Weights of a small GPT-style language model, trained from scratch on English Wikipedia.
Architecture: RMSNorm before each block, rotary positions.
Each number is 200 + 30 x the weight over its row's rms, rounded and kept within 0 to 999. Layers, rows and columns count from 0. The size before them is the row's rms in percent of the matrix's.

# layer 6 MLP gate, 1728x512, rms 0.0524, rows 1405-1441, columns 384-447
095,176,202,201,176,189,204,255,214,208,212,240,230,263,207,178,221,244,223,179,239,228,202,152,228,223,248,233,194,171,217,214,164,228,225,241,195,229,210,195,230,183,208,242,168,220,228,170,180,214,155,202,172,219,226,149,208,174,182,170,217,200,175,212,203
099,182,246,223,221,215,224,207,228,159,205,210,218,221,210,162,230,218,202,179,200,198,221,216,180,157,144,196,242,220,276,152,144,236,172,203,147,237,231,211,191,212,162,236,201,221,206,214,179,167,217,211,175,179,171,174,235,224,215,226,230,209,250,239,153
105,188,218,250,209,188,243,202,210,267,207,177,190,233,185,217,169,182,188,193,212,208,161,166,208,200,204,226,157,195,155,192,206,219,209,155,214,174,189,195,191,168,189,153,218,199,199,174,245,205,234,188,163,198,268,250,153,208,177,171,203,179,258,218,238
100,169,200,204,215,246,253,220,267,149,187,226,194,258,197,199,134,268,215,236,224,213,233,170,182,194,129,245,210,180,183,203,224,187,194,188,246,186,204,178,222,200,115,192,181,221,206,216,157,209,198,202,207,185,187,232,233,152,229,212,232,155,158,183,207
097,217,191,176,221,212,204,186,217,156,251,183,153,180,168,215,147,210,169,201,185,193,240,187,257,227,204,193,178,220,230,149,230,215,170,202,190,204,187,195,157,216,151,230,193,198,179,157,227,258,236,192,240,173,232,198,253,156,151,243,152,148,172,236,225
099,224,161,185,136,216,172,193,215,192,222,199,240,220,189,234,213,207,173,241,248,207,202,178,215,186,214,174,196,152,191,228,190,227,210,232,182,179,173,228,203,161,157,171,129,188,208,193,206,243,190,266,223,137,199,165,179,238,168,228,152,199,184,200,225
088,241,168,187,230,225,243,247,148,206,217,151,200,199,225,192,149,202,235,217,208,165,208,206,204,208,210,206,202,183,245,249,166,154,199,171,175,174,187,236,180,201,172,197,205,217,222,225,180,195,202,152,214,151,183,228,148,163,197,216,167,247,178,155,243
105,230,180,197,211,189,206,208,224,207,212,223,209,182,227,123,206,194,193,183,179,186,166,249,207,160,196,149,196,234,206,180,230,192,138,211,186,241,172,177,135,213,212,125,259,257,229,210,254,224,232,177,189,208,225,232,126,196,151,168,223,184,181,180,175
105,221,196,222,183,214,194,231,151,218,173,218,199,195,233,206,173,165,183,227,242,193,178,241,232,175,201,223,178,271,187,189,191,194,200,176,231,161,255,251,254,222,160,177,219,149,216,174,191,229,135,192,220,211,198,164,191,200,179,165,229,200,209,217,219
098,198,174,178,190,181,213,171,179,179,245,195,179,176,214,172,216,206,200,206,217,194,182,213,273,151,200,149,179,231,208,197,251,232,195,179,208,239,159,184,198,203,170,160,237,204,239,166,219,208,174,163,191,143,186,195,227,283,211,196,159,207,250,203,215
098,263,216,155,201,196,201,184,196,194,211,203,201,210,181,156,189,180,196,176,164,203,202,200,150,187,168,231,173,167,231,171,215,216,170,171,192,225,224,263,241,189,142,214,185,247,202,196,224,196,257,199,203,169,188,157,200,163,154,191,213,172,225,195,199
104,212,181,183,240,223,150,183,173,197,211,166,225,214,226,190,178,189,187,188,194,253,161,184,241,197,185,194,126,206,227,180,209,231,150,195,240,181,139,196,172,191,192,199,161,204,134,227,209,224,224,180,188,242,240,180,157,219,213,180,237,218,194,192,195
111,215,182,195,161,251,205,226,198,222,205,217,180,218,195,182,185,271,190,187,213,212,247,215,195,196,219,201,209,247,219,156,197,223,115,160,226,185,199,197,211,158,199,173,202,185,226,195,285,179,238,201,205,218,208,174,191,189,195,215,223,175,190,216,238
099,260,177,226,173,181,168,202,155,218,209,197,227,205,172,213,179,201,196,208,257,153,183,147,278,269,207,222,214,202,224,189,217,194,187,226,216,237,233,191,203,202,172,171,194,191,225,211,225,193,171,133,183,177,239,173,220,220,214,177,184,235,213,153,254
098,211,258,229,232,221,222,244,179,222,201,192,185,177,135,207,230,204,184,192,183,194,203,191,171,214,200,194,179,234,165,195,196,244,210,139,218,223,215,196,170,183,254,191,206,233,215,235,237,241,181,141,225,185,230,193,205,230,239,127,257,182,224,179,160
092,229,192,219,233,217,153,175,158,201,203,226,198,208,214,205,116,203,221,181,239,293,209,177,203,230,153,218,206,199,186,153,158,193,178,165,184,199,213,185,227,213,221,215,227,172,155,178,229,197,152,189,196,165,203,171,190,157,195,190,164,171,185,198,202
097,183,222,204,172,252,188,230,184,158,252,253,206,221,180,221,165,231,206,158,164,199,194,199,196,204,207,180,226,178,172,218,241,178,235,219,190,173,235,185,162,200,196,215,225,237,257,241,223,215,216,185,194,180,184,226,160,189,206,223,181,217,174,174,232
096,177,137,216,153,243,197,233,144,185,205,181,191,238,203,215,187,192,222,223,209,223,200,192,211,182,228,211,204,212,199,209,187,176,196,136,213,241,208,224,206,187,198,161,214,205,189,192,248,244,224,201,220,180,193,151,179,183,160,146,185,207,250,230,220
106,204,169,223,202,193,219,234,244,216,163,175,193,201,217,191,225,191,235,204,196,171,215,214,228,188,207,173,176,238,226,241,229,221,238,197,203,214,183,161,186,201,212,219,206,210,222,222,176,212,175,228,174,195,234,189,192,195,187,197,212,235,181,194,210
102,231,271,227,220,228,244,193,142,151,223,277,257,209,193,177,203,175,183,269,173,186,205,224,195,207,132,173,199,170,233,204,198,148,205,162,140,214,206,218,209,241,182,247,191,195,226,242,209,246,218,178,173,201,226,222,181,232,205,173,162,165,207,145,190
109,152,188,204,234,207,196,184,226,208,287,197,235,181,146,206,159,239,196,169,211,246,290,242,186,159,215,231,181,214,172,212,167,228,148,211,189,234,189,232,184,193,170,197,164,184,203,243,243,250,158,208,168,180,156,249,147,202,194,172,236,209,163,201,211
102,210,199,177,223,204,183,217,184,188,216,224,235,175,206,243,197,203,192,224,217,154,194,201,266,198,161,151,200,164,197,230,201,201,179,189,204,196,139,172,187,223,202,202,166,211,201,169,222,278,170,172,238,165,212,273,138,171,155,159,244,210,204,146,271
095,202,229,223,177,154,208,199,197,240,142,254,226,198,243,261,177,234,242,245,172,201,163,189,201,186,193,247,231,228,213,184,210,235,150,190,252,194,205,202,243,215,202,167,196,203,260,234,178,173,196,237,219,176,224,206,159,241,208,176,259,198,179,185,201
103,217,211,236,190,144,194,221,185,204,189,192,216,213,223,145,171,206,219,165,180,196,190,221,233,135,224,227,183,257,197,180,224,201,223,254,240,189,179,230,217,240,179,172,186,227,161,229,181,223,162,146,212,205,137,203,206,172,214,216,121,193,243,216,201
095,177,222,183,249,190,194,210,190,208,180,177,196,213,189,173,166,174,207,160,207,204,245,206,208,193,227,185,198,221,154,243,213,230,200,191,210,194,161,177,205,231,204,198,154,140,223,229,223,247,237,136,164,200,217,225,198,174,211,194,199,215,159,226,185
098,200,226,190,239,233,231,183,267,252,222,214,173,221,96,220,184,238,238,211,208,171,236,209,174,147,206,159,200,236,203,207,172,174,216,195,186,242,158,240,186,215,153,179,192,195,223,256,150,231,185,226,168,256,189,178,209,215,210,190,226,247,208,152,286
086,223,156,202,155,208,181,210,264,212,213,193,176,195,250,160,194,200,245,201,201,200,213,218,197,221,173,190,273,199,149,267,172,199,227,175,173,226,209,182,184,194,159,232,212,204,275,216,180,115,209,239,228,176,160,217,205,171,208,217,224,196,192,201,243
097,204,185,202,260,192,206,254,203,211,167,169,181,160,211,226,145,192,169,219,249,202,185,219,187,207,183,233,177,211,213,197,197,218,238,233,186,186,196,167,154,197,224,179,258,206,214,184,174,189,245,180,188,169,219,246,183,177,214,211,173,210,222,153,123
100,181,195,188,201,240,143,170,220,182,186,121,190,181,190,191,178,179,254,213,254,199,289,206,232,235,189,250,260,181,157,167,223,170,218,152,133,216,191,252,164,253,195,192,201,190,183,150,214,193,223,152,174,239,191,195,215,218,186,173,173,199,206,181,213
092,156,175,185,181,161,227,190,242,202,228,200,221,210,213,202,186,252,190,253,197,205,224,217,236,222,198,192,196,201,214,176,199,194,246,187,159,198,188,187,190,178,181,181,161,265,235,215,201,233,169,188,211,190,168,222,156,160,178,160,248,202,179,233,204
100,205,174,176,227,255,166,180,218,193,215,218,178,224,220,160,194,218,182,216,255,250,198,200,242,185,180,172,195,211,159,152,179,259,179,183,247,208,193,263,202,213,197,264,197,212,225,204,253,184,220,201,201,252,241,213,198,162,177,167,169,186,219,177,218
095,139,191,189,169,192,216,216,175,172,190,181,229,181,165,98,204,206,196,176,221,195,198,281,166,166,190,164,247,254,214,247,239,253,242,170,188,194,175,216,210,204,196,239,161,181,208,196,149,208,204,199,186,212,194,229,233,132,211,199,190,252,219,208,164
097,209,242,224,176,204,215,215,207,256,252,215,217,173,210,217,210,163,154,209,213,256,200,193,191,228,218,185,192,199,211,173,183,195,232,239,195,185,184,242,175,129,199,221,245,258,266,203,223,212,199,153,185,169,226,239,195,192,191,184,193,175,196,241,180
100,245,168,212,233,165,191,237,182,183,133,210,174,229,191,276,176,205,224,204,230,189,155,231,190,203,170,233,138,191,186,210,165,205,218,178,178,195,176,256,227,196,192,222,182,161,193,215,232,229,232,148,234,238,203,254,188,180,230,217,141,155,210,199,160
093,219,183,218,231,210,204,222,166,173,163,190,194,195,214,171,194,191,231,193,192,232,206,243,195,194,183,145,138,169,179,195,207,185,201,168,167,185,167,204,198,182,185,194,175,208,248,227,186,205,186,183,194,170,223,188,229,206,223,196,208,148,221,203,182
097,192,176,177,189,236,196,223,216,204,216,186,244,188,151,227,176,209,178,190,191,248,228,210,233,198,236,225,231,179,223,220,159,215,200,192,239,215,262,237,200,224,207,222,225,203,224,175,210,261,181,230,221,165,198,196,226,250,191,178,216,262,193,169,211
098,237,176,207,232,177,182,188,202,218,204,167,219,217,176,242,156,211,216,209,172,197,230,272,167,126,169,175,188,185,168,200,190,260,130,226,173,158,249,229,183,162,180,228,165,205,215,186,238,245,199,190,221,182,217,225,220,190,145,158,175,171,171,218,167
# layer 6 MLP up, 1728x512, rms 0.0546, rows 1405-1440, columns 384-447
089,201,205,151,204,211,170,175,175,144,185,181,160,159,185,202,188,233,222,142,165,168,182,184,158,217,240,186,219,215,130,209,164,198,221,186,222,170,170,188,180,239,212,221,214,232,190,244,225,196,188,152,175,137,190,215,175,189,182,253,165,279,194,172,184
101,196,213,250,270,199,212,225,223,202,165,138,233,205,254,152,210,169,206,215,212,188,162,196,173,176,241,238,191,188,187,219,180,194,228,255,195,239,227,194,206,215,160,180,195,196,265,246,182,190,269,227,212,131,215,155,270,203,163,206,193,209,227,178,189
107,161,198,181,188,190,171,177,197,251,204,178,190,134,227,187,169,174,205,180,204,188,162,171,216,215,206,251,168,137,229,237,182,186,245,225,184,220,213,206,282,205,257,185,176,136,159,210,236,223,201,205,172,236,196,191,215,233,230,188,166,190,184,248,206
097,187,176,260,168,237,248,180,208,198,148,223,207,272,222,218,167,191,213,209,180,254,180,150,164,188,185,235,243,251,179,173,144,199,138,189,170,198,194,202,218,205,216,171,231,218,200,229,182,170,207,178,186,190,241,163,156,157,220,217,180,133,235,198,215
094,164,210,194,227,197,181,179,212,197,193,171,215,217,209,204,228,206,171,212,187,181,169,250,242,249,235,208,183,199,189,221,189,209,178,165,219,189,259,233,193,189,214,178,232,240,220,223,177,203,172,258,204,210,170,180,176,156,169,159,205,182,205,184,256
106,206,222,221,175,186,204,208,201,146,201,181,162,153,177,197,218,237,244,133,149,249,241,241,263,200,218,163,245,239,207,202,174,204,222,169,192,199,205,221,229,247,232,213,237,243,256,242,154,132,225,154,207,196,239,187,151,218,203,189,187,157,190,205,169
085,197,199,156,237,184,217,166,166,178,173,156,178,281,220,222,212,179,223,187,226,143,191,208,194,203,212,214,203,209,196,230,222,178,182,231,185,230,259,214,209,225,225,231,204,216,172,232,177,181,216,186,184,189,171,247,254,212,187,225,185,199,166,204,234
107,210,217,197,171,245,175,218,280,206,207,219,193,221,185,221,192,146,187,166,235,173,210,204,201,242,207,142,231,197,228,170,193,184,179,187,196,159,187,207,202,196,204,197,163,275,220,145,182,216,146,254,180,255,182,194,192,235,213,201,204,207,185,244,203
102,186,199,179,179,138,192,261,155,198,194,189,167,223,235,150,171,211,154,229,236,156,201,178,226,220,177,209,160,198,189,191,183,222,218,224,168,223,147,207,206,238,214,205,199,202,203,178,186,204,227,229,166,248,176,193,205,210,191,187,228,186,214,210,220
101,207,176,210,181,212,184,274,157,186,244,199,132,226,212,171,212,203,181,188,194,159,248,205,222,242,218,168,165,192,191,275,216,212,234,208,198,232,184,187,193,259,161,212,197,191,227,200,140,221,194,194,193,155,190,209,213,208,211,224,173,217,169,259,199
098,166,173,207,233,231,259,166,150,199,175,139,182,131,211,141,246,213,181,194,245,230,206,232,217,218,202,227,213,188,95,201,184,158,189,190,191,164,208,146,225,178,276,180,175,178,176,215,187,185,219,207,235,228,157,233,163,252,160,205,187,205,209,184,183
101,217,185,210,171,175,150,211,260,173,211,172,173,177,171,195,173,180,188,210,202,198,210,191,186,173,162,206,199,214,217,229,127,162,178,179,209,196,196,221,205,222,243,118,211,166,240,194,178,234,212,201,192,188,122,172,209,195,239,228,202,169,219,202,184
106,194,199,221,240,203,189,193,205,176,127,174,187,165,140,143,193,197,186,251,174,217,187,172,149,227,244,269,223,220,142,198,206,156,213,194,177,183,238,170,195,203,166,246,226,236,218,197,161,218,187,183,235,225,171,223,204,199,129,232,184,200,227,187,157
096,209,158,244,179,200,254,208,225,201,239,241,215,213,225,236,227,136,208,247,242,232,171,174,196,194,174,264,209,155,203,243,215,216,177,177,185,194,199,219,225,183,197,237,203,178,176,231,184,192,186,223,207,214,193,167,190,209,143,204,220,211,211,196,230
106,191,265,172,175,189,206,226,159,189,197,189,156,171,187,225,243,237,214,252,208,148,231,145,204,174,180,211,193,180,214,158,161,210,227,192,186,228,222,202,183,222,209,198,202,204,179,191,201,238,206,212,229,185,200,155,157,210,199,217,213,218,197,169,208
088,250,208,224,156,134,188,205,170,132,225,263,219,278,144,206,166,215,193,163,160,221,166,209,143,198,185,225,235,201,162,138,255,199,215,208,236,175,178,176,185,205,278,234,221,249,185,179,193,200,191,184,221,207,229,186,195,157,213,188,196,155,179,224,159
096,192,153,209,161,200,197,223,236,149,179,176,159,213,181,193,191,198,236,211,172,176,269,237,275,178,287,218,164,166,181,197,210,163,164,192,235,202,217,220,173,187,165,202,212,217,209,204,173,172,209,225,177,213,196,197,224,187,202,196,232,211,186,196,185
093,189,235,185,150,154,203,208,184,150,205,180,212,166,228,195,179,210,207,196,221,183,242,211,182,198,173,189,177,216,237,163,195,184,202,206,170,161,192,196,230,237,212,189,231,188,233,192,208,195,218,178,152,168,194,201,232,219,209,226,151,181,233,166,186
102,198,224,228,206,216,207,223,204,198,144,161,234,216,181,214,188,230,219,210,176,174,173,250,208,168,236,183,141,127,244,127,232,155,242,232,238,190,205,213,266,217,199,266,197,196,174,227,221,214,177,168,173,224,180,175,202,250,197,193,220,225,188,178,195
100,206,214,204,204,240,223,206,171,196,215,206,189,241,217,164,202,209,193,237,211,206,184,221,219,189,263,207,188,214,173,170,189,201,181,213,175,204,239,206,231,191,211,180,159,215,199,175,222,235,171,179,213,201,193,177,162,219,220,171,195,218,239,216,170
120,188,210,218,219,162,225,159,210,208,157,247,235,204,166,174,205,242,182,169,226,256,225,171,209,233,187,208,221,169,182,203,187,220,180,211,217,220,171,140,133,200,140,208,197,187,200,182,228,195,231,182,141,201,208,188,160,233,209,189,265,222,190,145,157
104,158,221,239,286,157,238,227,201,211,220,207,168,209,236,244,202,174,245,218,217,214,211,185,152,180,214,211,178,211,166,204,173,257,175,203,237,171,223,188,222,199,209,178,226,216,165,188,188,228,217,127,232,193,150,268,182,199,165,170,220,172,198,256,276
093,244,266,201,221,164,143,202,228,154,225,196,146,198,150,189,204,248,223,189,259,181,214,186,242,230,205,175,182,172,208,240,181,184,180,219,212,197,189,215,172,237,252,194,211,150,215,161,178,170,213,170,195,167,198,206,184,139,216,183,166,142,184,181,185
094,205,207,231,231,221,196,215,196,236,201,188,235,224,207,232,162,208,207,209,183,207,220,146,173,231,206,159,194,183,197,219,226,192,199,197,155,153,187,208,212,207,221,195,194,162,180,215,180,205,185,204,204,218,220,216,209,183,128,257,204,179,194,228,201
094,165,238,179,209,196,188,161,193,252,217,229,183,241,125,189,161,193,200,227,177,208,209,203,168,185,196,211,130,193,231,167,181,268,195,204,233,206,189,209,164,185,122,167,236,178,194,226,191,160,163,206,162,183,223,210,203,188,230,200,267,199,194,177,193
093,200,138,238,206,140,179,226,238,281,216,191,174,193,210,197,202,183,187,189,171,193,189,150,186,217,156,165,196,260,191,209,239,191,229,207,219,196,201,170,185,197,160,283,224,182,222,157,206,200,200,253,194,241,205,152,171,160,201,232,179,200,200,202,170
087,175,179,184,148,169,210,157,208,168,222,229,210,216,186,201,212,188,189,158,219,140,182,189,185,228,254,210,194,247,203,174,224,158,176,178,192,192,187,197,212,189,214,221,159,252,208,145,244,224,217,191,201,261,271,171,167,148,202,199,212,204,225,241,226
088,180,179,168,250,221,204,206,183,205,167,180,157,245,218,179,186,199,212,203,192,192,197,159,228,205,221,179,203,200,202,289,153,207,204,188,234,259,243,245,168,157,201,257,214,240,246,164,219,138,257,247,123,177,218,167,168,244,212,211,264,260,249,245,194
098,199,202,182,204,242,223,198,192,146,156,185,176,173,186,251,236,219,229,199,201,200,196,266,206,201,219,236,234,222,189,127,148,227,247,203,148,155,235,258,245,207,201,168,192,251,179,174,153,182,166,182,142,213,182,223,189,114,190,213,217,208,214,208,241
093,189,213,276,249,250,177,200,182,226,216,174,177,158,213,143,236,215,195,173,179,156,156,144,259,265,192,192,167,213,193,175,180,211,217,205,174,237,224,217,170,213,193,218,207,173,211,205,230,182,163,197,207,207,197,198,193,209,251,249,213,199,161,166,208
097,258,200,238,230,229,180,193,154,222,188,222,171,197,282,250,223,235,184,204,229,222,215,219,144,202,199,169,185,241,242,225,173,215,225,177,245,213,225,204,172,192,227,207,273,154,226,203,194,205,170,193,212,224,199,195,193,282,262,200,186,214,148,236,200
093,173,253,178,152,185,145,183,248,163,181,229,186,225,180,230,274,201,218,217,197,199,164,236,198,174,203,192,214,192,254,177,210,211,219,184,176,231,214,161,240,150,152,228,193,171,185,166,159,158,224,202,195,193,185,190,208,197,204,186,198,198,199,167,182
092,206,228,180,210,189,207,210,186,226,190,207,176,224,190,174,204,167,193,120,163,191,171,201,206,185,246,170,164,226,165,196,221,191,168,241,207,277,154,182,149,133,220,211,210,203,177,201,212,177,165,167,151,218,190,199,196,183,181,275,183,164,204,225,172
100,230,231,160,253,170,145,215,149,237,244,186,221,210,190,256,135,206,226,183,214,165,213,190,179,220,218,153,220,205,194,202,209,197,210,209,132,136,187,207,179,257,263,200,137,212,145,173,185,188,212,257,166,179,226,220,209,227,230,254,186,221,182,217,214
093,176,208,157,216,197,227,212,198,184,213,142,196,197,219,237,235,215,268,205,244,165,198,210,226,197,213,184,159,251,168,192,225,210,173,238,136,164,123,220,177,208,205,176,230,177,247,187,171,226,189,144,179,157,152,180,185,226,131,194,181,219,174,229,159
094,208,192,182,186,166,184,227,189,212,156,217,192,213,152,175,214,198,112,245,241,205,205,238,193,220,180,166,192,236,191,189,226,168,113,166,213,194,203,199,197,212,119,207,259,206,156,208,247,207,236,197,253,211,211,164,211,220,222,164,161,134,205,197,236
# layer 6 MLP down (transposed), 1728x512, rms 0.0404, rows 1405-1440, columns 384-447
089,287,190,186,227,212,201,224,211,227,242,192,214,192,209,226,217,208,232,186,161,173,196,248,188,142,154,192,210,172,252,172,201,214,223,182,218,179,221,205,189,175,215,203,231,168,193,206,185,216,259,220,220,186,200,197,217,192,227,205,237,198,202,238,223
101,244,158,193,185,162,173,232,190,213,204,247,227,183,196,170,205,214,171,191,265,200,158,187,181,172,201,190,255,169,175,150,208,190,206,179,170,200,278,237,242,212,224,193,198,228,192,138,128,181,125,187,177,189,183,204,204,196,285,181,199,217,222,225,199
107,213,208,196,174,149,191,194,213,159,191,197,238,247,194,207,196,221,148,214,182,191,237,224,198,136,212,133,190,192,240,204,197,177,221,203,243,216,209,179,190,203,221,171,190,178,206,224,177,224,211,239,242,184,148,217,193,223,224,194,188,230,225,194,210
099,209,229,144,200,203,222,167,182,228,184,193,195,190,171,129,232,214,141,196,191,211,217,218,254,267,171,188,213,226,188,159,210,208,271,183,178,176,188,195,174,237,152,188,140,200,178,175,189,230,195,184,211,197,189,259,205,181,168,233,244,204,203,203,187
096,259,129,172,190,220,220,171,195,224,244,208,210,223,250,210,209,207,198,158,161,222,224,259,144,123,235,171,180,174,220,145,206,208,190,191,207,215,197,215,200,260,171,205,206,178,173,179,242,266,290,187,245,250,202,230,226,185,210,222,219,149,242,209,173
104,198,168,200,204,222,223,253,263,178,214,188,181,160,214,181,255,262,158,214,205,173,192,238,218,166,203,185,168,203,193,249,139,249,223,170,180,153,192,171,176,182,228,170,180,223,222,201,183,197,196,210,191,195,227,219,208,196,216,168,188,238,201,153,193
089,145,235,234,190,162,185,172,217,207,212,194,150,145,167,227,217,216,228,222,153,197,188,161,187,223,249,240,160,209,159,175,198,209,210,198,222,202,191,156,207,181,246,212,225,207,188,183,211,141,176,174,170,220,210,213,202,147,198,143,147,216,176,182,232
107,230,139,200,182,190,215,192,256,184,262,175,215,204,216,166,251,268,157,210,200,219,178,196,221,237,189,180,197,202,209,225,226,233,167,199,216,205,220,180,259,199,160,140,224,161,172,186,223,247,198,216,266,209,183,175,169,196,217,183,160,156,198,171,151
104,203,212,217,190,178,238,228,172,201,209,211,137,235,206,161,162,181,130,191,208,162,252,238,177,193,157,247,263,244,193,231,227,183,194,208,223,212,205,209,195,245,137,181,246,185,220,206,158,197,185,161,178,200,162,258,192,246,197,208,260,204,219,222,181
100,186,163,248,189,189,167,224,213,193,180,219,192,182,238,221,197,207,241,185,163,198,207,206,216,199,177,216,178,181,201,314,230,192,236,213,222,257,224,216,173,153,231,244,233,142,225,177,156,160,71,180,179,169,234,118,251,151,185,215,203,181,214,225,199
098,259,159,192,158,170,221,182,226,149,189,191,197,218,172,231,220,195,285,208,240,193,256,221,209,168,206,231,208,177,185,223,175,173,200,187,181,209,219,180,220,244,181,196,193,210,213,174,186,176,218,240,223,221,166,219,212,203,140,243,207,220,227,204,170
109,261,214,257,153,150,230,229,183,199,220,196,229,177,145,244,193,205,191,228,207,198,170,135,230,233,200,215,266,198,163,177,188,240,189,201,208,170,245,161,139,201,203,193,148,203,168,148,187,148,138,207,208,212,181,177,193,193,227,216,218,201,281,246,185
114,162,198,236,166,181,234,216,202,164,196,171,194,177,226,216,215,224,225,171,237,210,176,182,259,162,209,191,181,243,165,208,174,217,217,210,173,211,173,226,149,156,174,125,201,198,251,181,195,155,203,235,225,171,187,217,207,235,209,225,282,232,197,203,248
095,258,203,154,237,196,176,149,211,190,200,181,229,229,199,172,221,215,207,186,121,204,190,202,191,218,199,183,206,225,215,212,207,158,214,212,195,215,205,204,175,233,180,146,168,195,198,195,222,245,244,158,200,181,202,216,212,183,152,173,195,141,192,158,182
101,153,249,211,236,193,178,189,194,231,217,221,148,206,196,197,205,236,165,203,224,191,228,199,181,166,188,236,176,213,195,177,238,215,195,218,188,204,192,229,210,243,155,192,260,156,151,178,207,207,221,200,178,168,197,163,215,194,196,231,144,150,147,207,216
087,199,229,197,258,236,219,245,259,225,241,159,242,210,221,168,237,193,220,182,240,183,232,255,223,232,228,174,138,187,188,209,198,164,193,206,145,212,204,170,197,207,173,226,194,157,195,185,176,237,246,213,216,207,135,171,206,219,233,219,191,187,192,192,231
100,171,224,187,204,202,203,214,178,222,190,225,222,178,187,239,222,211,142,189,215,233,214,184,177,178,192,207,115,247,242,204,212,193,210,196,149,157,246,224,263,177,179,190,217,178,100,213,204,248,173,196,198,144,237,218,223,188,160,178,169,186,171,172,217
093,175,192,197,212,176,172,197,207,238,226,292,223,211,176,174,195,247,238,210,213,165,194,196,195,192,186,230,206,195,223,244,158,193,201,197,209,245,204,205,184,197,157,187,245,213,235,174,234,185,194,149,230,174,191,204,257,184,264,225,263,189,207,171,187
105,165,232,181,192,212,181,194,204,213,180,223,211,189,182,163,198,235,181,176,186,181,192,241,228,256,191,248,197,240,269,192,214,187,187,254,246,219,205,178,199,183,210,170,215,197,182,168,214,205,197,174,170,171,114,180,173,208,255,213,201,197,227,240,207
100,149,250,214,210,220,198,197,194,162,188,202,204,205,176,186,184,188,220,198,203,227,174,219,208,294,167,169,233,242,166,193,160,193,252,208,206,177,205,228,243,262,228,196,211,235,201,212,216,198,195,111,161,195,202,247,173,187,265,212,203,199,197,174,160
114,182,187,186,174,216,191,148,222,173,145,209,253,212,193,210,211,254,247,192,249,245,280,178,241,201,186,208,210,214,191,197,220,218,198,214,147,199,179,197,253,174,237,183,189,232,128,157,249,239,179,203,189,252,144,181,179,221,233,189,214,230,200,163,197
106,163,217,163,191,228,149,204,221,207,212,215,226,191,174,136,170,209,183,238,192,166,149,195,234,175,178,214,183,228,176,199,208,226,165,203,197,207,165,190,208,131,190,229,173,181,193,191,206,238,178,208,174,161,173,229,225,162,227,240,217,258,168,228,210
095,205,259,182,227,160,192,215,194,213,237,220,217,217,202,211,216,204,157,200,202,115,179,214,163,238,185,168,193,225,156,203,162,146,198,177,162,179,226,153,224,214,233,268,166,213,173,207,212,200,196,181,183,164,166,218,208,232,244,221,209,206,199,196,230
097,204,139,201,142,146,233,150,199,195,203,191,204,226,237,177,154,182,200,188,195,177,202,230,189,178,229,222,192,210,223,181,211,210,209,206,172,221,213,218,190,228,213,215,183,226,220,197,185,228,163,195,201,213,193,229,209,176,219,194,209,208,249,174,210
092,205,223,175,166,150,184,206,195,209,242,228,155,112,136,205,193,220,163,216,207,185,187,200,168,243,249,196,235,233,244,208,227,203,211,273,213,204,218,204,170,221,162,202,212,227,195,182,238,142,200,232,198,186,194,177,227,166,228,193,154,212,236,207,224
090,169,236,179,270,220,201,234,223,199,195,185,208,203,229,197,186,164,252,211,225,160,233,237,172,185,277,207,199,161,235,194,206,242,208,215,200,240,218,216,248,197,224,171,179,223,137,293,127,223,248,196,131,224,156,200,165,213,207,182,180,181,205,215,212
083,210,194,208,231,178,138,204,217,187,232,188,185,239,217,163,181,209,199,185,224,228,200,166,186,170,146,167,164,159,179,228,182,236,241,217,189,198,188,191,185,189,199,216,231,145,185,205,188,169,216,211,200,183,142,236,254,171,166,251,199,202,209,220,234
092,200,222,206,214,184,196,199,188,157,202,222,211,180,160,165,202,206,183,251,187,239,209,259,200,199,178,220,182,215,206,154,210,199,213,204,174,181,215,215,248,181,179,203,190,218,205,197,199,239,202,136,206,248,174,207,213,182,145,214,180,213,191,211,150
101,138,177,184,190,249,184,237,233,203,159,196,232,193,207,209,200,192,216,245,262,225,211,179,209,176,189,253,288,193,153,185,181,146,203,286,235,188,237,163,181,224,185,201,183,168,205,200,220,174,218,206,211,159,207,216,193,235,242,171,172,164,146,200,186
096,269,204,218,215,219,219,265,196,217,210,222,186,198,206,205,169,205,170,164,157,185,215,202,191,192,166,241,206,245,196,144,139,221,241,208,166,169,231,231,202,237,164,206,174,176,176,264,186,177,190,194,211,159,238,213,121,208,199,204,197,182,170,188,162
098,172,195,208,222,185,163,198,172,197,170,239,168,182,211,220,202,222,215,145,228,237,207,229,207,145,208,260,194,180,240,183,204,189,166,200,203,147,143,192,198,184,216,227,254,210,235,195,211,204,180,181,165,243,177,231,177,225,168,215,190,234,188,263,161
091,237,202,219,264,242,179,257,218,236,188,163,235,192,202,200,234,146,210,241,181,220,208,228,181,154,203,196,230,190,200,197,218,234,199,179,193,200,199,198,195,232,249,197,202,138,185,215,227,210,184,273,178,218,201,170,147,216,166,168,137,235,229,185,252
098,186,211,249,196,205,171,155,226,199,169,197,198,208,179,244,247,182,196,213,180,209,245,176,179,173,168,246,237,168,235,212,216,191,167,219,237,154,195,194,230,237,242,204,218,149,151,214,216,183,199,218,205,208,161,179,212,170,194,198,158,230,206,174,214
098,193,248,223,169,151,197,195,200,223,230,195,227,214,211,181,201,165,196,122,230,215,169,229,204,141,199,182,204,187,193,186,137,184,143,211,206,185,226,226,143,140,195,214,184,199,217,175,172,279,215,202,195,162,171,184,200,197,156,219,226,236,238,199,206
096,219,246,217,129,182,213,186,163,194,192,194,239,215,187,135,198,187,167,204,160,197,233,201,212,229,172,209,184,182,242,165,169,205,216,217,203,208,261,182,219,201,154,217,215,226,208,193,195,184,200,236,221,184,177,188,220,252,227,155,241,170,282,230,217
094,241,240,135,213,254,169,207,160,152,201,188,212,220,232,184,161,218,242,121,178,192,200,191,233,185,297,249,197,191,246,239,196,237,192,184,224,236,187,215,204,217,240,159,173,211,236,175,153,207,227,182,236,180,207,181,234,228,217,239,208,261,167,172,190